Weights of a small GPT-style language model, trained from scratch on English Wikipedia.
Training: a variant of Adam for these matrices, 128M tokens, 7789 steps.
Each number is 128 + 24 x the weight over the matrix's rms, rounded and kept within 0 to 255. Layers, rows and columns count from 0. Numbers have three digits each.

# layer 6 MLP up, 448x160, rms 0.0846, rows 90-119, columns 0-159
148129127133144129152147115132137158143117092131148166133131128131127143124153106113135113097142155126075153111135104147133076156109167106158186103126147126128058121140092129093123127123140115093146174136151139146156135138115148166159140066099128115143126140130132135116132123145128128073146147150160106110139098129186113135132155102092178136150159113100136122104111171102107122137160129172111133125108137190122126132164129121082124097136141151114160122113111136110155150130115115
113153141128112121160125156151067141105134095152133140134123149130134102105101141116182111117119145145137096146134119124132150153090132182118137109128114148117147148139071098112127129153142108140114100102088165131144147115135141129133138129134121146169103105149155139089142095133143079131128119153149075145178133121148139101095158140183148128121083092124138122092150131175120124063094090165147110164146123120128132124100113127116134134133165185146153124133106085167141103123123145
089119132137139131126118118088148142147138130173112116146126134162117113121131116109084100116121108134160119116125101118120098144140120157103190173086120136127083070178160112114139119109133135134133105170151111094126135145133069186080080116159101145105147128114162144116117111124099142130201172119120147115133146143110134117155115121158094139108131152088187102129139173096166122122114103141192106120133158129138129093137090143102121091119119125115108114152105107084110142109155094
117136117185140106130090140140164157082130120128141103120163130126147153124124169109110124136143150114141168117110139110149141125150126124089148155104102117112133125122153119086114147102134155182135142108146119175084158085145139149129149113138152082129109097100105127134133147153111123150068115153146178093111116084119131155138116123168110122116107131172141129155136136143132111107101166162134122099133106107144127097127109100109149136151121150118148132159141164081147108128130119
106136145110109138123143128146112140111164146167155139147101123098105106150102095153116080094136114166167147201085133155113153152131122121120129146118118135133159140099190119166121115135112156124096152125123120156083118082107102128122123103154113153127176121070119148106146098125146156125104128125109089125126135089109153138126164124119115100139162130133171094188122116116144110102133104089110159154129129101182112117100129144140108102101101148147127139165131094120146156122175115
100144093128066161154097099149124135135111077128155122117085159161108126159116127129105139087089116091065122147156120139134145142134139122115122136129142148148081129108131108137126130165131105104140145088149137116156141153110103145094106149141133131149104133108113131130128161157150158135138113115137112112162108094133106130091166154097157105133158120152165194101135156122124147091091123102124132116109106111151098093122152150111110102078162110103161134131139096121126138100098164
140127100097111107103096106123098099092111137132068120103116135123138157128132120121161103143126148122138174139158160153119122126163138159142157105179126162114092100151102133169128134117121141114182138148118095088119136135074190117139144115162120120106145099113132096098157136142128160102145119041099098103145129104150152090116154121075148137091131118151133156109124116149131121117148114119160119137132127109159088156157121139124140136173162150112127138165166123118141117102127109
088130142145125127131159128092175156153089127090154161105084137112130170120135133126177119129115096129092098156120139102140080148140138102153112130120136135131104115157119145136151139122130132117186161130124153107176130162109125110142134092089141149159141101121107125113112157126081120098132158150153129133127163147142117141175123144087149153136139115169148120102127112120076120116160159151121151136089093158150122105119176136145123155094133159162115088183108121159155128132116110
155105121121135127109143141096095119117123130128090126135181138138137118158096122149166155087125115167136129120120130083134145124141073127141128116094115079116093154134139090096126145112085089112138105114121151191124109138160144089097138089125168133075141137133151132143112109083095129143141172142121068170134145117120106116134088101098148110144113102102111151125146133140095193122159141082125147129132135139095123085122117132142117148137173109120111100114132106101140116129137123
119173116131123130155107090109129101104085117115171151100114162093137136188140115163128101102146158140157123099132139136130126148145101127132142085135089095130126134109104128146107132084138149127071104095118110161090127088163149091146131098156141102153121146152136105106108134126130131113115079141109133118136139138147150078067128151128109081133149105209145093124138118130106151097112144159130140121138140149123139134103159112065158143112120119155161113060138108099120094126124139
118132124131184186113100162139144157117152145168141145162152167159101135162160147160142166082138113146109116100148118140130123096113109125164100084106146107088129152083122128114152125153147133105149152083110124160120120135099117085154081078097156128140140146123101124164118116094134132126154180146116106134134132115179084124139142127127126127147115119139127198124149105125085130148154146138119133134137110159106100107136092125154111173155143112067105171139178133092163118092129171
137162130138118137112065154172136146105121142155156121166164168115119134157114127140141141153112135161149139104158099147102118113150140110132132128156115148120138095095112114113141119117081109135091118086125138150053102120121152138120076147138181103074150116158074112137089142116122126120125100101094111098126152138139169178143112130129130116142138144148120121119119106164141133124145110149153125143097097141102131130094088129144120165103165136194149155141123145111118157107131128
114165148167174138141100136148154111157155126123122136141101131179128163147170159146147174137140150126086172115130166093157132099119128125097127138137170131116156136167092149109156154156118165117127086096138173104108081116180095139161152132155122167117143105168129137148116058127118133101158152134103138145156120150156139148146155110125119140090110150132172115152133080082130127140126169124138129102161113150072122114131137140148122146159095148168128105164151149135100151138122144
142145101119133126168132119108080131111140086144120114138122112170105099153125122056132128095181115127085118163112098103117096142141117128132118120156130105096123116118092160176138131081141136128112132112136087087094139153111165132107083138164100123124171124159114122092095158121096125152113122123141159135110128154127155125116196148169096098141099149106131138123172118134142121121146103106100113157101142101107160103074130087119131127142133140100100132142116153143123163107126115
114141165102119117149129152145147117082131128134112112136117133076140116125116136157161129139134118140120125097133178147094122118115147156125135144161134179179140101118147116163152128131122157082096127109082113122140122136144138162150177129131176132099175148119138169093138149122090147127089132131154131123133112124133151114119134138146134116131147186111129103143107160121116125113137098098180134182142127126177124129094115108104108139132153145130154138107160144140112183075129145
091085136128075136138149153113138122111089113143127144118126137101144112120169080136199108095103138095137142109138114113142111097168127105118102111103134108146163158131125140089150116137131148124104124138107184145160106088185098130122120085090161156123097119129071145113130157147141117140163142102129133118154146117108088140126095149136102125145152144119148115129106115143108153142131129115125129129112117095098166120111175151106115142137103104143067113159148161095135108148173154
184091130205160146108118116107096130144113130160144123141138167137134135141110101128154146130142132159116155122122161163133118099141123104095146141106118182138119118101149140132135111157127149140156149119126171154151145133188135149098162104139171147153110116153139146142111154165130099106140147163137095114157133135133128082110146130112118129151121109075155190130144122127093171103106142099147174176140088123115133144112150108125122148086149141124094112109078120104145140110114154
128134113085148125138143132133121119161150128124143096117111116132115125161138126157109107160112112111110106153130146201144130104129150143123109114115110165106153144107131149137141125103151139158160125132123118143140160122152127123146068129114114142236145136138139158146094136080200164112101175137166083123118117143143162143134101150113143195117146152145122163118139135144104125130111174127108124140100108139154117098149133138139108120161152100094113129137163151137093140137146147
112134142109111114131184103135151114108163121138142124094161094115114159175139192173131083124117161132131123116121091144138080112125153102156154140116107131168171127105126186131130115130123163144094134121139140116129124130152124136093153127084120133121148134135072150137091088108163108152145134126110137117102149129103112105134137129105098135121137147141114107117084115100110119139136125137132175125096150144142114173161146106146133175155099119147114136139138118130116125119147123
131104084142095145108156120157147102160141160075119087072155163119154166112084125124119103140123098183144140145164147144107107105121116131123156158094134107076116130153106089106124126137104160154143141093144119146068131183125129137071159116140095114093139130151105148115133096182119137129102128123093113112146159132106148087118119139118134176126109110121165146145093155158140127120160150103092166128139113127109119105149141134131107134173100123170179167146084148176123128142117127
145142131159093112180115155140164137114185133172116115106093147112130124142102128140120123097079133107150124140125116118109179155123133117117128138106129161157151096158124130104159122102063069095109101112141143126118125084152136113116173120147118107105124119107106134125089115110080059114116097179089140105149085104100157132121159117167107126125130203146146119164116139125109130106115117124122116101145117115142100151110138098141132122135110114127157086125122124087079168094134106
123153176113131118126125148152120147133132102188105120161126145133126118172127135099108130157155113126163128161137108153125105159113161142130100144083145161119122147159153153121126131113123146179142149151121123128118107138126121132135158134114104108111151169135139131153121139121172075108106154147108131071164138123154149123158104102125133132157164087135112122149107132149134095125126149097130097075083124118095141123108181127160115143130087100186106091121112121128128172107180081
132124132137074138129131118149111106157153135114110136151159139094143151108106159146107120101121121150140081137123116124124105088092146071172104164114130092136131132139136138145163132122119118135133141153118069132101125130132127129150093172125116115129158100082133114155128108097117181124142150150105137144139137115092107131124136142068142136111146143092115146173094167122139122171179156187138119161121067124136084110132139124100135128126137119103139148124152144106134127108108134
104129140115067113118096106135137104107124098172143148121120159117153110143106113132134110138133114174097141127126159102111115142142147120088126129167087165096128145180145138121112148182122143120077150119111128148121098122111111183178121132140144093169132131108087169104140094154125170119099091166098106145148160118115141144134106126145094163147124171151186091138099142131119145145178103119111128137175103162122096110092128139135146142114077176129142098135124137118152130137154156
142120148119157111183144143121110136142165115136164156108122114156126130144135143125140141106081147119112137164086140100163107158139094050163145166123121106102090068084106109146138125128153119121150150175074146103112122133125078141106138138077124108111136145116086142140118111092183090178148156155132139153144135129113133169099122142137082149103101106117098125102120138104128136102134145115157100105062119136153162130160105110142135148084140118098087133103160115116112169107117139
132125159139131144100131131148170128135127115140111143137096111150126165104142163179133112160105186144099133145114076140111137125092111108153119087142078120188119106124134112157154126122173134085099109161128141123140095119113155148111119113120101102117120147122122124122156121078110120130084116182157156123148133123119110137131137152114139090156149148110121088142126142143124126113129126148125146099155120110098135123078179117110118142124113120134142104110171139085134142139140122
144172148130133138150148178117151109169136147143112164121177144137119097133133123116101145107159095158103122149129150083138125133146110120158081145106131132130121158141139118170101130107106130130159188136146130102108147119169142145117160140148118153134128117114135119097110109120138170128145120109137115133142162122134137116129110101114099137081109095129100161096170131082116116123127110102086105159139148092131125151112156143170088134114091125207151187119135132091160173122109145
130135133124137109097143122177088097108081168099099113093094107168114164129114075139191105114132145096095130119098117135120114140125083095114149141092142113187163122101113151073119146122127120123109107184122125150179129140117126119113126145131134166140141068147168109081145125137124164141110116155110168141105178121097138127113148159131144153107137117138166066114150150103152155111124091130106120116136129172117075115127109123138134118156138138166117132102118148136112180129091163
154158096143110140165107169093113072121132122127100124152155117157109147111117117141130125124085055112123073122133115145125115128149146140146106164134104129118113142109103097096131128134072102109095143145142126111162147126098158128123126175109157130152129122172173137110132153170173172126149118125127085162147140096118130145099138074135111191075105083137113107153131124126175156112142110157167132122123144154148164087116108088127164095096118163090148089180114144132137146113100126
090129159114138082132160089142146119127101125139139136170103138125117150097147100135126128155119151131107111083134128142131144116166105103159115147134133151156131139147169139142130130120164122108127137190175194123121089108127109100158105164102075094099096128124166141109134108090121129098138103135134093142100106127155181117136113126122126116095104140150134124129114083142122144146144114146135132172152123171136150137158142145066104106135104121149172150105142129120095126068112116
# layer 6 MLP down (transposed), 448x160, rms 0.0791, rows 90-118, columns 0-159
166097131150127120154168132122132125117113106160127110132146181124107111098156104124114118148095176098103130140084131074184146118143136157150154138135143147160139098151127127169134135130109147131109107113121080146137125129131142117116121119135147126137111105112129109174097203134126157117144137155105151116095143120110129161121146118114148162120164111116156148099131100141167103106188101133144107128135140150146136122133089101108097112165108088148139119158077117177124137131133093
117094140103141084103145133137180128088114121117147146123096161136143158182148164063122137132101154151131125116139150158108096119093139120154131106146134149143092123155152088117166115192124171146109105115126117165112150141109123116136123115125111123129137104117160136107164115151161130122072092109107121123066106154132116122137123141114093113099196157146134157145136140163100142113103150153120110131120159133116097135149129101160142146128126131156140121138156134115108165113135121
130103103152141093066168119128150085121084165158146162138133114056133146095145147140066119093157112112114128137100119123098130133138150134125101129102143132133137147109130142123125086117163084139120119173185126099127129175082146110099139110142122126146128116109112075119106081131135128157112148147112124132115123158146081071153170139145144118100178093144127114172139119134117128115116107082122148125139139143123143125115138153110150110098136094158118150146089095128105109086157131
116136098118158135106146073131145128121091111108129133128103145161172096163150118180137121173146145082150128158158135115120098145189135123077115127126140111148164082121122110126126196131128089136093137114146129133130148147154123138169161178097137104140089124101119129156132117162118159120157100102129118137140114174086102161139145135134137131132148152139129115108091136136130143081121121106131101129127160131099095171115106149164127131129133125112115145144134125118122109116166121
113143118145096127105092093136175106136135100096152141084161114132129116151085134130143182132133119178130098090132172119136133115132092115132103141109086124089122139154151092115142144116127177136147099159122152130153106133145156098112110164110131144174106095134108166122180125162171165116114147127145134146110117113129132085132112119116174086131124119094153136117151115143109112156126129181102196130090128139099099135132168135113130148150099105157120110146097125145104119128091161
111135090120066131126140142157133189113108057116131128110128096138097163108110102112107123113137134110131137094129152089159081143106087105097131130139119158171135110135175123114129164143158149146102161122124145120116107131140094107159131148149110160165119137123154106103115131111133095123104112133128136164132167091142129146154147129086132131094108166132141133079125174113114144123166095059087154138147161161137153107159139106133131115153109138152114137132111129120124144090065131
198142117086152096101144093122127136161134127135180127153145106117146152132170136146139136114087157141149119093070147133158139161119121118117115102102140098152079140123151177159127092125116150089145082139174106113075145149127112164109100186131078144152142169126161101162109109151107144109127110133139148132156143130157109115117145109125142147103096112145143119121138115141100096129101098133111165143104164090136139142109176146115124137152145152113115130165132137148135146136113109
101168120109125120172146161117145093143138135104093129154112096176130126086137152099125146111114104112127116104117052139146129101101134136115131121090142125149129150118098113190148147158097150099150087142107160121108162135188148117129144093131148118127131158132099104136108125147107130163101124107165175145101134155089124128140101066151102135147134100129122099113127140151106111118128121119175115139108110128120118121123102102126110101118138139161099116106100105108159160159169160
134143142099160092119088125144104147143123124114151141126122153123117115135118143122108121097185121122165082125139134150105144154138145108080082127144136149144117093104075142181174033147135102110115120132139082105112120137099141120122120196109153134132142160170131106122086129165131123118116134134131108104128133141165144125130092131109122153125102106125139107120137124116136093138142114121149157122154154171128128148111124153102165110126114178119146070141145134127118156101145149
152110132168135159105093154146136136154143167101120153161103089144114136106164131148129118182150109136106116109112106152123163121127154132145170164132138152103123092115133115164118217145109138111157143122181135114123183126143094192101103112116102142103164114106110121146129139154124101152150145131138146158115124135131147168180129138129130132151106135127083130124078132123100118151101133151152142131132107096179134133116166154151144088138122144116114148127110158124145184110108142
151084103105119156121110115114123129118076132150142146136111133113155147086136094116119145114108143122147114140171160102160138137128167145164116117150092114110070091136170111135133208175148131131114140168112147147087126138142133126117120131145107151083131120114144170145104138117160111144167100155179122144144135110151104072094099122124146070163118175115111158091124121085161140144119168146099131175128121120125133138156136131140162135161141161140112132123113107160173114135140194
093096162128146153118126178136111146153156128127080119159076144113153180138106148150133121142104154112102123091133143108133123132113129156139137094113119149158153122101157094134117147141127121141119140130141181110102120117156146118150081180162176114115153129159096113104112124129189131123132154129142115151164128144141143152104124107112102186150136151149103130121134112129109109142140109100132135136072117138110095135104089130147137116111141151077155110140131119110115192120164114
140144158168173154110165132108115144125144116154158139119097168157152144096142119104187097138132095104118108132153172110205096099132139177163115101125147132158160140141130131151122127129124134114133126104112135180089096148149118173154104100173125158135119101169133156137072110133068103135133141156163133140101161137157171093147119123131132158103133072135133162112112120088119134119149154149086129126143098135104153178135160164101154156124117104176138093131125112139118147155104141
130159090124134133143125166151131115148114098163123138078156101142114129146151125137133138125154132136157083139133164112184116158132129159135130166137112167145137094160163161115131168137111169124135113093137108123138158151141137136145129177140145120075144113175150156126116116170097104122127164092194109127139121144170134133143122142125134122142094130098142143098106132116153174125109093153105127099114122168102134122148135117151080110112127153081054167137138104126092144089104128
105101180105144161105105155133164117109117144124131081159178093150113120122107115130124124129147130051112135110127155129065154119109155126128148156140134146091130112144140136145169114109141135105137122166098103091147197112137118118131156140101131097144122184153163133108124117119122130143116151160153139134071140093080141088123129154144151110150107148147135130113148122113106134133116148139118168152098145104160132111109119124126154159163144108103161169100096138106130164099169117
136119101112136151106122134102092118069102111123136068130113109149175101144150123090141104124122126095115139115084099093103114122126145096087114110107134134111116130097101114155142147125171064112166157126125167141152133099138110133106155126133112127115117160165073127142131144140130147115158166142144092177165159098151169109104134161130145077136133154157139101154106134158164113121155165107154130126073129117148140117100146126163139174101117120102079119144107130107149106145115137
149099133140150131116149126079120119158120178131165160117125163122131126091133169122158120101115130129100196118177146143110129130158156123164121138105137131116117169060137149118105058126144124113091194161135174154137124119106134095105158148145108163119114152127163136133124086103120130140111166161153126130110160084094107136140091132135126144141149125118140116161120117060110133113113165133154135155140131129149124103157135134116126141073112083130098145133098146099131134121123153
139119137158099147135146117145142129114127095110123119138115137121109101115132143150118162125123153125146192124129104106093092116159125088164111097152102105128100084129126104109159117138128084128156098130081112130090093128111170130136186132112156117122111085124120097131126137159124103143136092097102151143142135128091152107116134100152112080123112126170130076112097139130130136101150074147154132140125121121138108113122140124139148129116123132127126128128127114153169108148167084
143131157134159145132137095093142141164182093116115122126120109165133110175123143142154160130150071131115120115147117115176119144153078154136095109119130144131127097088088153094125193105107126137085148144122110125137115164155086092141074107137112132127149101149116096112143122128141102120093147162147117090177130113148140097110124138101182110130141102129131110124142115126168133139108134156133080143128121160116135092121149120130134122122136122107115166105100119141105099145124099
105117144132135159117126121082139118124159155118157163143158116117156158150128131158094136130152081147147116113128143105181110124147116155151123132141140113121164195109124154103149149102170152092119145154126106133122134142133111139139096149165132202158150111129132093121112128133100058124142141141113139125108168147143116128137161128156143168099125142094121112096143080143092179126126168126092174072109122124089156135193125137149121122109104102132119079157173089143101108144168133
134123167141144197125118171119126147137158039160124123126114122117143123129152110130125135094143151111143105124119107057123081109136104146165142109116109143146110108133177162145127149130148139111098088096108145142154120153125119131123101113109112151114126144154143135125159141106107141166175141114120139164135136177135104087124113117111125166133109148139095131135174154122103105135150151136112134112130136153115071102094081105147128147142139212115105126109156138118134128097145154
151086111141126128105149105111127138137106112095144146102115121095114125138165080126180145117135120135122107094118117071173086130134110112147128154120137136134110165122112156076120039098146134118157117166121110118134158107118114153108108079090129135119146132142115129155135093101085125123175127128110099094072138163099158164124095146102122132147140125126099152145119145122143118146108109130143146087133061107145144093137117131131147144117138130159118163140117096152136106128102130
124140157138160116117140128116109166105114150173132123116083156127095154183127108122147147111105145121139180135168132129136131141139160120074138115107125138117095163136133084140078071122119175101092161079151139153137123102115133148164117108076143147100134160116134160111107105139145102083125118156127113179101109103110135108155136112129121132125093110125136147128155121137143116113126117102106130131109143157118143119143083167117129141155121091143133164155129131107120147156133152
094151153137122112127131120114101127167156130089112091100152108118073115127138082162140132111111159121107100127079102107120111145139143178159129124134123073106118131099118138123142090135108117142118125102128143093112140156138135122123081159110186092099123073090126128125158094083126139138100133103145092115097121128142127102139167177133092147189127135131125108148121121151115133122112100092074110111166141136116142139103162090111134086127116143130161112148088129133106118124130116
121152101095139101098139161110144133113089111133108150136147084119127117125110138151133142127117114078144081167135134165094089103106190118119131106146116069112111129128135119131169045126125110132106123135129129082152105112184117140147131130102149123127129098104157082098118121163089079103106135104146095126098107125131151131117107104100156103154142124082122096052102124126115128075154102136143112126174108145108092125154135165120136153122165118156126148122122124111135154109141132
140132103130155164148140162134150120152118107086091132114121129139107124102159131133135133163162178096122147098165100136113118170143156148150100149125118142101112128155105137181103113093122156144080103082120119134131130094127147129142120132136141106109145148123183130129154110143125101113087160130131104108114111133141134118111099104108153131087147117126097147122128122099134090140151087112115090139134113137108128153157135143133069133156117139137121103116144118153086121120038148
106145134123127119166168110148125102120143130134182137145115123161111124147122152125123118122137174150144151164158128138142184089144175097125121120120135154136097131134139153155161214154115131158134104130135117123107186121151141141124111158141114134122099135149169111117156123152131168127104122154141127146133126111108120128106116105134132129175101178094107134124122147144072153122179108114129157139142115149081158133113119126151114087151159127131135134114166120061172128101112127
092132170118158109164150133140112101158060124105112138123159114117121161149130174146165117117143108144083138129153095131106118132141102160131125147138151175143085091150176148081097209126138132107180139134133111110158182155128127118103139146120104154128117136160165116134122157138146082143088114128155137135081139105134130105082146112127155124156113143101136106125107099119138103146113158132152109124112159132148134113104105136105159131154103111104119114117127118080081155108141195
143145131108107162175147136158150110144106153201127153150136127116140086114125112095164127139105147117137184150137145108142131109115098143076134139139118161106177151160167154134163193109081153159132177092139106192076110105115103063121152125139090108117140147141130127115155144141143099133107163143111184120097148131098105125138140119117091161100113132117141153125122110158103125114126122126117117120122158117140093142073142110142103167121140089151115127104176097149110121124089126
# layer 6 MLP gate, 448x160, rms 0.0926, rows 91-119, columns 0-159
138135094125109172135113144144126129094123141129180149162125126123134123165084139145122184124122181124119165135133178106145110135149115146124124088101147147128107121136089115141140154117097090117139114115161109135112097167097107179147080161159139108104122130113139132126085129120114114165145118138113153163093102098107144119131098175100164097170128088129100180113133109164128169110137173141108140117136105101116121154135140113123141126132080105111114152115177159135131132107145151
136132145157113108124109090148143151125084154151141202112092125136136154097086145163096144112094156109107125106099148130119112107142099157108096114144109143118146132108149141179127135109128174129112101160110119109146077185120110154121174105120127119116091150090107158127081139148149079133088123136145121144099110145129139126119105141144099051158126107082154129124121113116097108128131153106155122106117142105128109119128164130126113152088134160148107149135157130061108141108120097
116125085126086127119113133109154122121103089114138092142139133110138093096103090167093149185119122119124121132116113130132116138122131131122132117135155128140148120142097115157179135147148127132093108111137146141119144116140126164140120169090146109127134156106122136188119107162132106095160127099132164107144093148100143129140208129105142120180174120106111120124081081133120122153101080116134107122178141114085149141144093144143133096144118125120132145142137147149176121116168127
126099109141150115102115161128135109147100110133130091096099134165163150109105130126132104104060121179121151102122144103118102126143192118112184119115135192146118129102092143111123151132062134120138159118141114096157105159141129116063164137142164120127142119120097141115197130147131120116161113109116127124118152110139108176130132108143068140130131146124158102146115127106177119134112132134164129147131113117165115140179094125156156133124086108138147118111089143134136114137112077
160119106124128118157115154131140154101103127105141140153135151143138152154100119131093157150168142149154095137163134118113169132142116118119138182167119163069152125111148169138128140123132130116102129181097126134209112154091176134140120134111152112125152156103139117108144144115133142143125151087145145152118149156111144125120099162105127124200146156143139113091126174146125150149125126145129146163109136152170086118093125128111116100124140127101152134120141125141138156141136096
079150094162128112151128146113144127086166121140120104110117109144138158113135128153117084136142166094072140083139098176147093128160141107138097093168135143104127072166093126149165140098111106117076120111084139138146137099106170115128092119099172070104144119136114182123103134128130151178166155110137131106106097153111136140116079133113151100147110145129161137128098111138152164138138078110083095101162143097149128128131132146127139156090147106101138142110150143110128121140129112
148102121140157165105145144126101093122076165124105119116170112163103139124124123149076126138130163140121145130144111169145150152149106161132135116117166076129156165134106174100110140093157126146092160113130138138120161103129106133108104169134097138082097123167127102118122108170123136129140128087128145117136145102111175094090137149145175133148139109104124173135123121080134134126093112126184155136118142169118121127197113135125144144145102105152164165130126123102125101114103139
140125163117140149132104134131113139141118133160094115142141108125088163150162101163113146109088162123115139138108115133152114170130087118137149126129165128144134131106122108069134151140136134103144159115111180121094159121131131145112132089107163154106120125124115120118165126135110081157116133120148175160121114118133174145074153166117116093119132120129162140100131112139141145117121131121123156158140070144155126155151102133090111128132111105116101155127137126123183106144106148
121112118160128090113157160131110138124115089141118157122124148159139149100115131119110101150137169126087146126135122123111110143142141103089126103161162131118135110119116174171137126153142130160110151127127128109143098122116144097137121091121147131117126106123102135118140100126103134148160130148120149143095174171160132160140106127103061129115153151110130101107137151136123146186107130101058108062123126135132114123133153132150131168083125154119135127119106115120128121137137124
141170119118123111138109122148131148117152121143103155142112149119163083143069134170126139123121124088133144111103136131144122134140136148127114159112148136096172142139084076156116143088130159137129065162125157148154132100147112094106107139118108128114125145161065113152126147137127082131120147171104126151109124113131113097124119134115111118107115130135109113154160108136101089127129115146130139102132122151071109095105106161102172156112131104121136151113079124136159148095080135
173159083144120162150107119134089139095125157090095133164109110154109128166140123115138107140135123110132135127162130175127158152139148145113149161150125110098097178176070152138154138134120128121106135135108120162143155103169095115146126135117093155165148139132143162140151130171110130140131133116120112143152119139138140113171137103156130106122103110100122121080134111113104144085076099150125129136107161142101090134093118131104156114141127141137116124101118157125160155107107096
118164119140126148118119185149158145097155145123082140132122112175122119165128165124142164150157093124137105135154142141135145144177166120116157131105206139135147165115111098085146143128070119087117095105118153122128124147171095116123112114117152158110078130153160129086154109118107115121148166106168152170131110172125142121121166123140116096148090169121165102167153101135096151139111116127135130155124160165135146148141123141155134128138104141113104114093139171109151161152084159
101095154113143134127077152122136131158094107107152123136150117145160099159154150123138170111124185136130122094148155127153104153148095125059111130083157083088119130099171159096129145175080145121141089105123149124114142101188126130114162102104121091158117140090085138123131131136111124134120159147143134149179145155159131151122103118119128124153108123124135157096105083137157176143095130101142135110141125130138105194124142124153103111099173106077176120063087132126131139120116109
157104146124087146137103116137134127079106131113159129149143104114124073175125117033120123122151105147118102107165138136130168137136136144129144184109140098102111167126161075113115157119123146117133145114093092100109160134146130145109120134118106148132127144112128140101128134120118128117142179112150122088121100084114125117135131132126125114156109119097118163130115122120090126099133112130164131112165108118143080089132145134135100128142147116131133150106117134104135184146110151
161155117073166145134109139158117176160114159122078100169127140113127078085106153102125114140125129120143118105149103103159106133123168146080144140121139141136131139151123128099159144108124156125152133136139139106130161143121100135108123130122148126151113122097128144082127129155105114081143131128197172150130128145144128111150169182104157104109110132113141138147114084125184101120086129117163101154108129192096118149109137139137124134138151105159108154130117124175158113120147121
122150144127137136160123128105140132153161117112129132151168105107127113124131116132086152196076137108118141100085137105155111122149154149138113133124141136091118099152099092115144148095145110167120118137140116103138134176153104115130173145099174131094145158147115139135144124146121105106157111160149097167151141129126191153123163143091123128120145079117111111121152110182104150137134120157166103122144102135132134120105115134156144132131178154131142150119107145153087089141139160
141155098151142103108107122168153061101141106163121106166129157135114104133126105142161137112142128111126150134086131120119126151156115118161108153112131141136105105152136108119123119113101151138139115104110143171095123129108155113147142103083105133081080148148144096111159138105088107116182150122127117125151080136116152103123133156119177077134077134121104114145084151067102127133141121115153108159138153130121144136170126110123131106093124118152066111134144122125169149136109089
115126114103144170123148117145101155068121152089151141123158125107127102090125121140101096148144108080137122136099149140145116150148141123107130112125137098099141145166118120146114132134106130131114146119110160147150148155155130155175114120142141119098125123155124158111110144110140119092129189157135126136132100128145129115128133158141143094123115109163149110104097151127072117150183115108106128077118138155119119188140150142096143153110124106101093130146159142106164131148139127
126133114112135151121132126137131136138142137121092108102143140121144105156118147093156165098128125119179124159136082126130127120135128147135092105157166056120134121135109153123153147137114103142124114116143115193135121128135111090094138093133092144127177124121107128141110099117102136149128174126135122069112130148097094104175133159107133126134136103119131146123199156141137097100120142106118120123143107076118188099091149167105140202114107136144101168102122137092149148173089137
123159131149130103126110120145108119116122171117115136169127137139114140111129148138095153105129121099066163097145131141138129165136141140135178131090096092156105131139123123102146154130097134121116098131166124122071121121100115126115153118122093122098115101130146097113078146112112120130160111128112150102105149152154177147106166134132127127086071112094113148116149141134119125117118126136123115145143122131117135134081123107123139142179129147159126142108146080119163115067122135
155095135145137126134132152149165130122178141162102115120126160086144097112155144091168088128109122143093172155139087113136150135100133133092119107129164122157115085070134109153120137124130125117148119126130137127114112156083119130118130094125074136135143125088099127160151134106154132179095128145126131131112138132117140098138095146152101173159180126123139148121166115169139140163121127106118142067077109109111126148120128114133159127075148137086116147081100134139165129090128110
106122145083167103081067111129119108145150101113082118104118152138118118111142139083120074139115123123100156144124132138135151142136169148121116184124113093150134115121134114136147124108124083131114109096131123106123128120145119121127139119123111116139129134120111132138156102126165122098129087117121162110091110101119119223173125082125125148130184104122134123156089097109148151145110155124127147129110132109105104120130162118143137129140130099139162170121156122128097080118140116
116078117155127162140096121090143175110125108134111087126092168127119145095144122093139115108106140124155139123185107147138140101142168099110088142132151106092143158148103147099173133131135120171139124121142101125146128111152160146116171096114154109144058115146085137178103150136137136147109123114120118123070107139104091147131105117118107136145103130120132112196127104162149179121101153138055136085099108106106138136148162124109142147097104147118106134092145141150153134115128132
140172075121099162163128129126123182053155132120103129109128138131144098147121148141113150111136127116164121114130097095142109146173103118147138119114147134137145122180130150129151143117104105115123104113111088166098123091112122096096088098150117146119132139071123116086124139097084134139174162151115145147117124108103140126125161205128141120120079099125126162110108107145102150092142148103129127109096119112104103125126089094163171134126168100091131159088129117119135153121119143
129129110118120141139117120127147152119145130139135171146133134144127107120153129156105126154104145116106144089109120116137100124126149135095119116099134120131136119183122171101178137093148136139084137114105102152135177098165097124145171107100147140105145171161130122139095128142119154151148176108124107154079155106083081129120128107130122132102115152121169119158087132162167116102169138125130111104112122160126131147119142122114168091145095141135127138144148113125117128133120127
140120132093077126114143122136118179108154125151144164090120110105130115126150126108106164156113144143131108089159101138144128131156090117103170132164154125088148133122146113120139138121124111098113085135110134147124115100114135125111132128140114116103137139101098166141159131113100109104104150177142145088136093141122129075139105144080176135164123165108166137133090094129133123140143142187155141122121112131135125125146133128140082135122130161105115102159135155132152113122124176
089151132155186174127121116111097148176147141117116160110090120141111092127120123119144157119160136151082134113142131119111175145116120141081121136185176154099086112165125148169128194135131155114135123157115150141159144129157117129137148151124079132145132095128148112134137114140105117124133075125142093151116131118163178140137125146129102067092122101092175104132173113130142073126146161138159111126132099129171104123120147109193168139110121153130153165154074158082131144148130102
118140068190141117132120158143168139127181105134117136108146115115127137118105097102113143136132130118145105119093089126128136101153076115103098113147138117130151111139126125119141139128124108135103142142100132154094116124113119090165119143139100134122170136137128123099102067092099164123102108120126140103119161145138136086147105165106130131116123171114129145117143069129167126123119156078134155134152130143180159100081116086151124176100132116148130159151099153113176102111106136
119132116125119129108114144165122202132172056135125165100131148137157106102133091114158087162138140135151139113113115084164143130108093149143138095132163102130149147114133133147118155137109106148160110166127122150118160120145076113161133137126163117119170140061119128171133125143095192114151141071134108088148147123127189098131129127101140119124073107072129076176126102152128137158145109150120110132172133133089113101125131112146142088106118091154092127159110127098136122141130121